{"n_layer": 14, "d_model": 96, "n_head": 2, "activation": "squared_relu", "positions": "rope", "parallel_block": false, "init": "normal", "init_std_qkv": 0.0529, "init_std_down": 0.0, "optimizer": "adamw", "final_lr_fraction": 0.0, "seq_len": 512, "doc_mask": true, "train_tokens": 103000000, "dataset": "wikipedia_en"}
Each number is 500 + 25 x the weight over its row's rms, rounded and kept within 0 to 999. Layers, rows and columns count from 0. Numbers have three digits each. The size before them is the row's rms in percent of the matrix's.

# layer 8 MLP down (transposed), 768x96, rms 0.122, rows 731-767, columns 0-95
095:475508511485480515505502494460487488432522496534506495508500513519486512471530484535503589452460519496479521501493506460546496491533472507510503496514546485473457493490491498522502489472513451512471467536471488497530487504478490513491527467527493510530514510515489509522502518453455503457
103:503453527529501515540497489556458521489496523535492508513508509484538509506496478541497535495491515492516498494500512498555494501498499468534531470516508488498500488458506484522542494507495486502501470572465456475556450507520478489525515485508496458494526532509534472552468475488506495479
103:506525490522434511496469528514524465491485545519534494529471530502529452507491539508507488514454493519508497495503450475515495482530499497504489465514512484468478553501482498505517454558511469512468522535514500517504504510521505481490463488500450492485461518474455526519491471518530499460
090:497544515447496483476526530492492490486500522466532517484484511526509502507514521534492512532528485507479449486500475492579507482531538520466495539477505503530466501534522519500528507519525541507466500521468548497459528553523530476514513508478529475505506521474512488500491515508518497552
099:526482481467486496480568500524499503482514519502514523481485575465522481473478490516469494443503499456538489527508480515531510499507505483527475525503505532480498536487474519500488488494518507468491478460522540540530532492449529544463519497495483457481519515524538516476489519503514495490
095:473514484502507504489483449520543512496507500492455514519474499498498506499460519494495535572477493490460477512509448522492511501538517516493527545478487472537473478499545532507494506525534499515470485502517522514491516540487499515514529489520516544498453545518464514520492517565475523472
092:501487496464493514476480485434478485493497522503517475489534544514482523485471507494458505463524479465498484479513531522489507514451483498515526480483478505475515499558508519522477512539507455489540505519522532493542465517503527452447482512458511514511475473493460457517539500484497479500
101:499519485418461463501529500492474489488502461526474487490538487515521480515498474517476499485500481495498533519511455508539509467495537491489493525484543515520513525520533485467480467458518452474536488485438514493500496534512518508506548455509479454492500539499496488516491528510508481508
099:475493528540482495500544494515531501458439525507507482503487539511528475481481475508484490486478521478513535484476517497440480506526491526470535533495467497519536469509507449464512534494512492480519504507448468485495500520535516487475520481456461476503526495540476500535480533522505516535
091:465526484416462492535500492561455455463505491513516469503535480514496495492486510499488489505503544468506485537481504497526512485498489495520563518488532498494475498469473496507503489489455512518553481470492489471473489537535487512493516511469478504512506527506506478473454468531503513479
096:462506515413473481533507476494511502473504511483548502472475498501463467512508515517546496481488510523537522530495482497504485527510521534456495481494489505482506502480499473497526522498494540516523476516535537502472501511467523555450511504472506485498484466478465528477515427515506510503
093:498523501459497509524463515534486527503490552480512531518475500499461538512474508513467497443494497518504505499507499495504495494497504465471496544507537515527479502483532517534434507519464467536548468505486530514503512557519472506503536504488532533502514459451514502480531500525496507545
097:486512502449529491499514479498475483486522483485495496496496500505539510530496579523502471506482515475536526496495513530498483535509547486490464480475508476546503504492512513552490505483524508487540476458464575545486521498502470531512539514513493535518481472485482524522474503489491456526
094:471492560515443535487518499524471505479511514552543505516512512527541483493474487470509521465472521552475490522490487467524504513508463497503507520514500490436469498483508457482511504454540484482534496483473484506497499489492460516507493459530527496484527501533480465509547490508471515484
103:532458457459499505514513510498484510490495509523514518502488508502528489522473549468516488498507487505534541468509496515501532520482529517486486526516536509520523521510565490440455529522528465461503492538529525469455492497495466512469528534509486539492530498493473524508505484552486535482
101:491488558514503517466470466497507527493508521512477520458492539499444502497491500446512483518501449524445513540551484511496507461477488520489512536500462465484504494474483474505500540487490472508514458500521486483484516533515500466507459476486517508442514503473484477478529486526475472493
103:489482522469523492510545509497523504529479498512515459481515497553521485497475490546490486467484480497537466503494480519483492471509537548469543545476503478488456502472513532526501499521493427531500482518461483515486541505513470543512477481536553512504517496534465505504487495490495477514
103:466505520466492487490482487464503493508493467533484503483502491502534478484528451551533481470447486506538509550532467508521486510451474497460484529469513499542494535458510461492476524479514484480484534493466568511496497519512484495500522519534489524489503498539456500490499466504520496512
102:510466509515466493494477504492498550526461509512534476502544490505516511493533496523492464480490529502479486541516568530483490490519472532508518496455535524527453490474481509501501520464460489497500482516509513504419548534495511507516491489543523508465506479510479524495468510542528504488
089:497519489484482518467522493532521431490488489491463490513511495482522500489507515510551487433522515503502457505504509512470499460491541510442496486490464513516502491544459510506480550498491556518505493462499500543525498494522482495460504485514455457524511537508468495498509496524550501506
098:471545471477483503524524458518496448492467515499517481479541559502506468497508550476499488509476512479470517495464514502549505453448517524521485510467500510472499479498522500484536450537520519510513539533501501475492517484467502494460495479504489493508503548502520481527464455498514487520
099:517512503505519534567501490515520485488519487537507488525505493474484529487534506462479516492493515516459494479484505468533506456494485471525502531504462522477507489483523514514519469521515460459517422519534501520549476511558473516509506506492450501496499525529489471495533471513465464507
107:486495525532483507585499536509522523508488494504521473466518554478553510473491491479514492482489480478480537466506459508544513467517512484467471492465506483512493527502495478477490500511531513514509525520484528475536479492483509482502536463465489524516534478531517489464492498575517495509
109:463461467484503515477488480500483501539514527512539480480502516513477511523472544466464497511464492505456512527496518534484472517509526487484488498510497522450495475469466462475457502476554466507561484450476535534493480483472529452512498479480496479530488496514515476511505497475526506482
090:505490482521519541521517504534499499505496477514529487459508472484496477454485525511507507513480513487447492505483535554484512535490526445543483544490436501490551487479474483503477446483510510488503485485494474495502490473515490503485511470453506463485476475510524485489447489458473494460
107:496526517509498514477524500468470532496499523511498504470513531512487498487501494502504541500499524494485514491472526474511435502496488502520482485496522506491499452445516463522549491500498512469550479502508473513533557523476471508468520455475505518532514494566526491502429517492457533492
087:493478500463540498516499515507512571522553473521490522469483476510465512505490462520501505468499516537534480509457535462506511475478516485501478540505540509461480501531500487527450518484499491484543521550491544506545502525476505483511478500490476496463497491538550515489508511517490483475
088:510542478396469470491526468543490490511534508483488492539497487473498527488490527482463479526500564509502491538488486499522461489478456498492527487514426508491500499509503479496516497474508503476496459488487503511522525510468509520464475504507517495452482490504508516487484495521526481476
098:522516499513513471546523501534483457519458497487492518498498540516503532516444521500531491469518490492492468493505496463499499480534487504507483516445512521508460534470511540483528473548489496490514567524487479497506479513502547507515508576449511484475497512477492517452508491498495492509
094:467552503535491483535490472516578396512482511487479536542511504503510508482525510514502469512488483551504439515494504486515530482538493492494527499470522523517524488511497507482518480467493522501488524537481510503479496510543488478504509491515504492514525519473531524517508525514483482504
105:476530521480472467556493500500493515539508511565499554489481488509492502516513498495496484500454512503471519494454543524523492518529512500488456544487509530505487472520480502424520511509476527511506481508484532518508543497532497466493491490509489496505482510566503534524496499513437490507
096:472500479478505522458507520507442472529490471499511454474469516487500486496466482463509544518535515526522533483488459459500513490539512480476495502498427518515480506509489509461529497490504497486525505541554541518518522484492513476481459564462516506518524489511504513485511516519488484478
098:487513532467469520523516496539512503524491512508498504506511498487521498485517518478518488465466497485485486524466456521514524466520494507520504491469483525515497555530470474473463451515540501508487501521511471551487522499569520495512478495424476478505531509495471559498485515470544511504
099:494486534474542486495449512485482568489499492525507499444505497494507465486486498528513486518508521482519481498484504566497500488522502502477500530506514497521472479512466540493487516500479467478496469502468474397502493480534502495514510535523487507488549481495529507511473488511495544535
102:517448535486473518471493531479502500497508489498464529514549525516524510472489487467514522459505522492480517516506541508517462520480504490531463521445449487486517447477502556484510524529489551522516507500519517452491484481489494459467530491500479502494466506491481505445494502482531484490
095:464530487507487472519494474516498449484500507522513483513502519484506502535510519510455526525452494484505451493515505519513502448529514452486470493520507476487472504526501539510473511522456513485513441491513488465491508483473553483478538496473522516494581532520513520515504479488528537504
101:571502489536491527499473518556456524483479464512539491505477477497517473515477541467470520515512493496483488504522497510521549502508442545494502495495498510512465483480484456533511493476524487524511485501467501505446535490540476538535471503498517488447499482508514483487514527503495523526
# layer 8 MLP up, 768x96, rms 0.128, rows 732-767, columns 0-95
108:466518484521461456499556467523545525508519477469501457520463522469510485483495488461494460515484520482498503477557491503502524502488480497521509453551495562486491523520476483486463520487488486535470500495551526507500454493508507514464491480509512493490522488466524518510529500499538518520
103:505508494588506490482498520461509523499535471491494498474507538530457526530526465476486515493467533531553488492525467499533494498495468516489469504477485504533528508506493493502497478503472474475493483457494448480481471479515487431524476508502515538473508514485513484517466526460483515492
092:494554505495526545481500467467539498519497494500530519499471481544508458544523516488483495510525486470490475450549469513488490489487513468485524547530543487497523527514522498471492520515449503503510487493484472487489483499509558500516502548527514527489523512516481540510500529502542549519
101:503495509562501457582475516517538494528506448467534468487464486496520525499496513480493505486520511491495535527483501516508530538495523509492452512489529498546513499493511496520502489484501510510482551515484492517528449518447536469522480485495520500519489506526492485492494514495475533438
100:523510495486485504511513533532546506533469513508469531491456502486491453558493505487509450519536483500457492448516521526504508528523526470461477507485554511496485524528494531534438531493502511460435515511467493525513507491505497486477499508493533492485493495492490524513526517504504548505
089:475543497475437474504518490526530494540511433476512497504507491546481496504541496506523526542520500493515498473526491473486457500497499505540522489513528490495506484525485481484474491463521523466497515511521545530487484526471547470488503501521521497490472442454468518514520522521494529458
105:498504489491488456505450499489456505501508499491498528449498483558514502512524446511495517508552519465523505481530474492465510502486508512512441492468479476504558505513508521486497501489479471468478532509500497487536472509521513555506537498500498513483458505539495466541526480483460489456
101:505540503551459519516535496492501487513512472500475474479495551511499490528533471486521487500473530463474532528510489507494470528458490502505519520512491483515477474506451476551524502475433522482502501478504500528512492506503506500470451500496457513492411466495497482493477526492517481514
094:499510485479472453506479494515474492536535480471534524513462474464477448538527482506490503515531466486492505472520518516506463475457529529499465461474481511538529505490493506488505506471488516493454532531494492484474452504470491456475498537522485514507526514526503457545502548519522507497
094:501535468500511535481507493476521501498536503513498487461447513541507471541493513499489510524489515480534512490538490479469509508513556527524505461488489511499475531497477537570516516484486510501509512486469504467512514531457547548487481554518468500467515493450455487493518499499482519499
097:462525481499460549474518522456551512504515511455493512503500497517491500509487449495493514496497521475462516495475543475495472476479520532495477477514481455530477493517469480495459496493462465500443536525458442505533468514515489487486475507475477515524515500506532540517492480469500493482
095:454515500495507511492500521507489523541528434528561476521465511495514473517527528511493487519507491523529554513480467502476456503508521479482454537479543491519517509516530533542516525517497500540530510452449486519504512496518531522524487524523497481461477467497532521516493497490498491483
094:499511501482499515506493510517491517524492440534532488493499480499460514523515549522559531479513471500525490525460495462512504518469550454527462501528525459482476508484483495536492502511514525470467498526556451526476469481509517492511474498465483541520487509481492449510492500485522526485
104:475489517508498466545493511498479507544518513490502499469507487492500498516510478484509493570525527487530537466477490507511553526497493516526501496486512458510533514451531489481480495530464510459467497442490490450494471507490476484467504536534523515474516478536503561500543530494515487514
100:469495510492493487517464503515530573551532512524558479507494476468505499504522474466541509485496471514504518499468487537496526497506501473534504488533495536507543506531525495479463489461521515485459534473486460493543502512472496481511492498503533495444470531526467505530498533519488490487
105:476528506507490518514554544514464532500471519470495441518516465507499490478522476484528543500483432497506492522505514511531475483483509508510509506474514523523482461513498495550470501481508493503507477561499462448516507489498506522463499497519543534486481464490512491542486500508512544455
102:471489477491512490490525463473485511519499529476515505483483493485486466469519469446530473499503507472506527489560530466499457492443482518477552478486506476494472480503510462489502501503475514508427551506543463473469476487510500480511497477499523499496532495522458480500470504487512539476
102:478537529516491501483481481555521528475503484473513490496521439506511531480533504514472508498521510492515481503535519469508493538497510543483506455475481530470531551515515501496471519494474494484476491488516492523506497461415518531491462505491507515443483526466470494520532538508494496488
087:499492512485497499564560503509504529500511509494481520447480438518514479485516458518534488474509477462522544521480529533517470515487515543512492513459527479505475509529499502497494496518444505487500494500522498539515485507492486456539525505479461522528485488441489476539487526500470500488
100:496504487480491491482510555528510504483519486497483489505521499499521512525530514464527493488550463512489514478470442505485533485496536512509522472511505497479492511470548512521538508531466470512486548516544472462483467488491568517461481511569517506497501512482490517485528549474503487482
093:461485499504502501486506468492489526510482457471507459476474504507501515523488497504514558516523473497462518510542483475523504486515526493452500548551455507495464491517486488490498493514484506488448507511489473468504520503492526479454530472486515560523502472435519513539522512469498469463
109:484540474513515527485532497497506508538546459525502511495493507477484456483519514493512442502491536503523480471543475495471463563454497497512511526506513490493481470493480542505504517507496505527474483478484515495531492502552568486487466518484464524482488518468527542507464516485518525519
107:472503473489502491501524502474504507491510465531490520484487523493447438483506490519541498528535487481481510529485505542510483524491489508498475486524460509473494514467445503520486528560490539489513498498509461514483527435475558510522474494516539507529495479496517507545494514490551530510
089:503523471481476514484496492511520508483507518467489522495483531497444508534542517460509505507526510484503494433472492435496527491478456531470469464519552497498444493514538483498519516504478527504521498503509502490499514485506491516467473546541481491483510528518512520535557550514503492508
100:484561526544548513507497540516470545529531513556502475465510539494505493516490470492505468506490511493503531460527509504526478559509487493488481519464541474517518516507489481523493513533535487545505514472498540509496509502446499481507514503514490482509522531507478506538500478471444502480
089:490481499526516522514460504561501518510443506483477508445536504478485502521476464535519517513510486498497485501534540449454459514474492536495526497526521513484533518507510496462555509506478498517490487506484450470465511501493529548462465508468505489486487482483508498522527510493532462513
083:532510490476501520483470527496504500514476497485505504506464526444426491531545482504507517489539473487468515500482476492485459493495524493507504502465481533562487427523535490515504542497503511467468480548502495475434481488512485481468504519513495523479490488523498511498522491479494477527
099:475524510522516495501476539465480495523563444514490506445522507554500466498523494441482449539514534492476499498511537477490491488451494515536496502490538528517509532528464512493461498505473487502472482490486508500478485463467480492484491479530540542487487522521500475498509521499474501509
109:493511447544496508536554471497522505481495504524572470508459474478496474476502498505524525495531467490480498494488496510480501540502493479542503447524529518523517481522502541510468517496490495466469510500504490503482491435501532506518511506528479500425499510512500529502519510461465485481
098:465509498519478490508565529537500516510517508515501514507523497497440467516479524479497494525486484510473551464488551540496543503489510533528486498507523473481524528534454493471501511511483552505475489472457484531515524468463496488505521535516500534490481503502518524528537502465478540517
097:501518496519486499483481501542527502487467493512517474478467529494509487489532494528545455521460509494467505526519507489527492505430493499543475506534577494512480530427495521479530501519506469519508535508494523501527513476477469519504494488496507529477488512535476569524515506493501499503
098:472511495506517487493505535476541522500508473457512515531525517513518475482494451492520509491501484459485543480479485513495536462509538541519525497467473553500491490480520530468484513510511555512491508553530469483512459483490494520537455479526501552511476455482518470513484503485527471495
098:503494483511497524460515487536544527549540437475496490471514470488483512505498500507558491527498458515527510522516504505531472468506467580482465487508496482500486446489483525499479500514491518478537504521490515525466489496518514509529484520509517463499512472474499456533492509466526500463
105:491520495511437483541485504487508517500479485476523514473477526537488451500532475491494466538496485503544495489495556528515480506502472495482503470537491521485463524510503492519482515490517504491475517515503480515469502554478525524459488472512523518524459444483443458547498502524493502464
097:516480485555439489526511524474507508494514509523510506443507514488509476486537462460496461490556460468471537499556518488497505469437511521506511482534537494510492505438488492523495510516520498497491488498517495514508491507533489458473461512491477505452492498509506540495491480483534507498
097:499489529530444531477477535512516548468511476478511489542514518454505522510517481487470493509482524497542485517512516546491457501520507550478443517521488508487530485570503501526483521506495535526502513517500516510530510484498487518529526464483524524490505528516448534521523517494509476467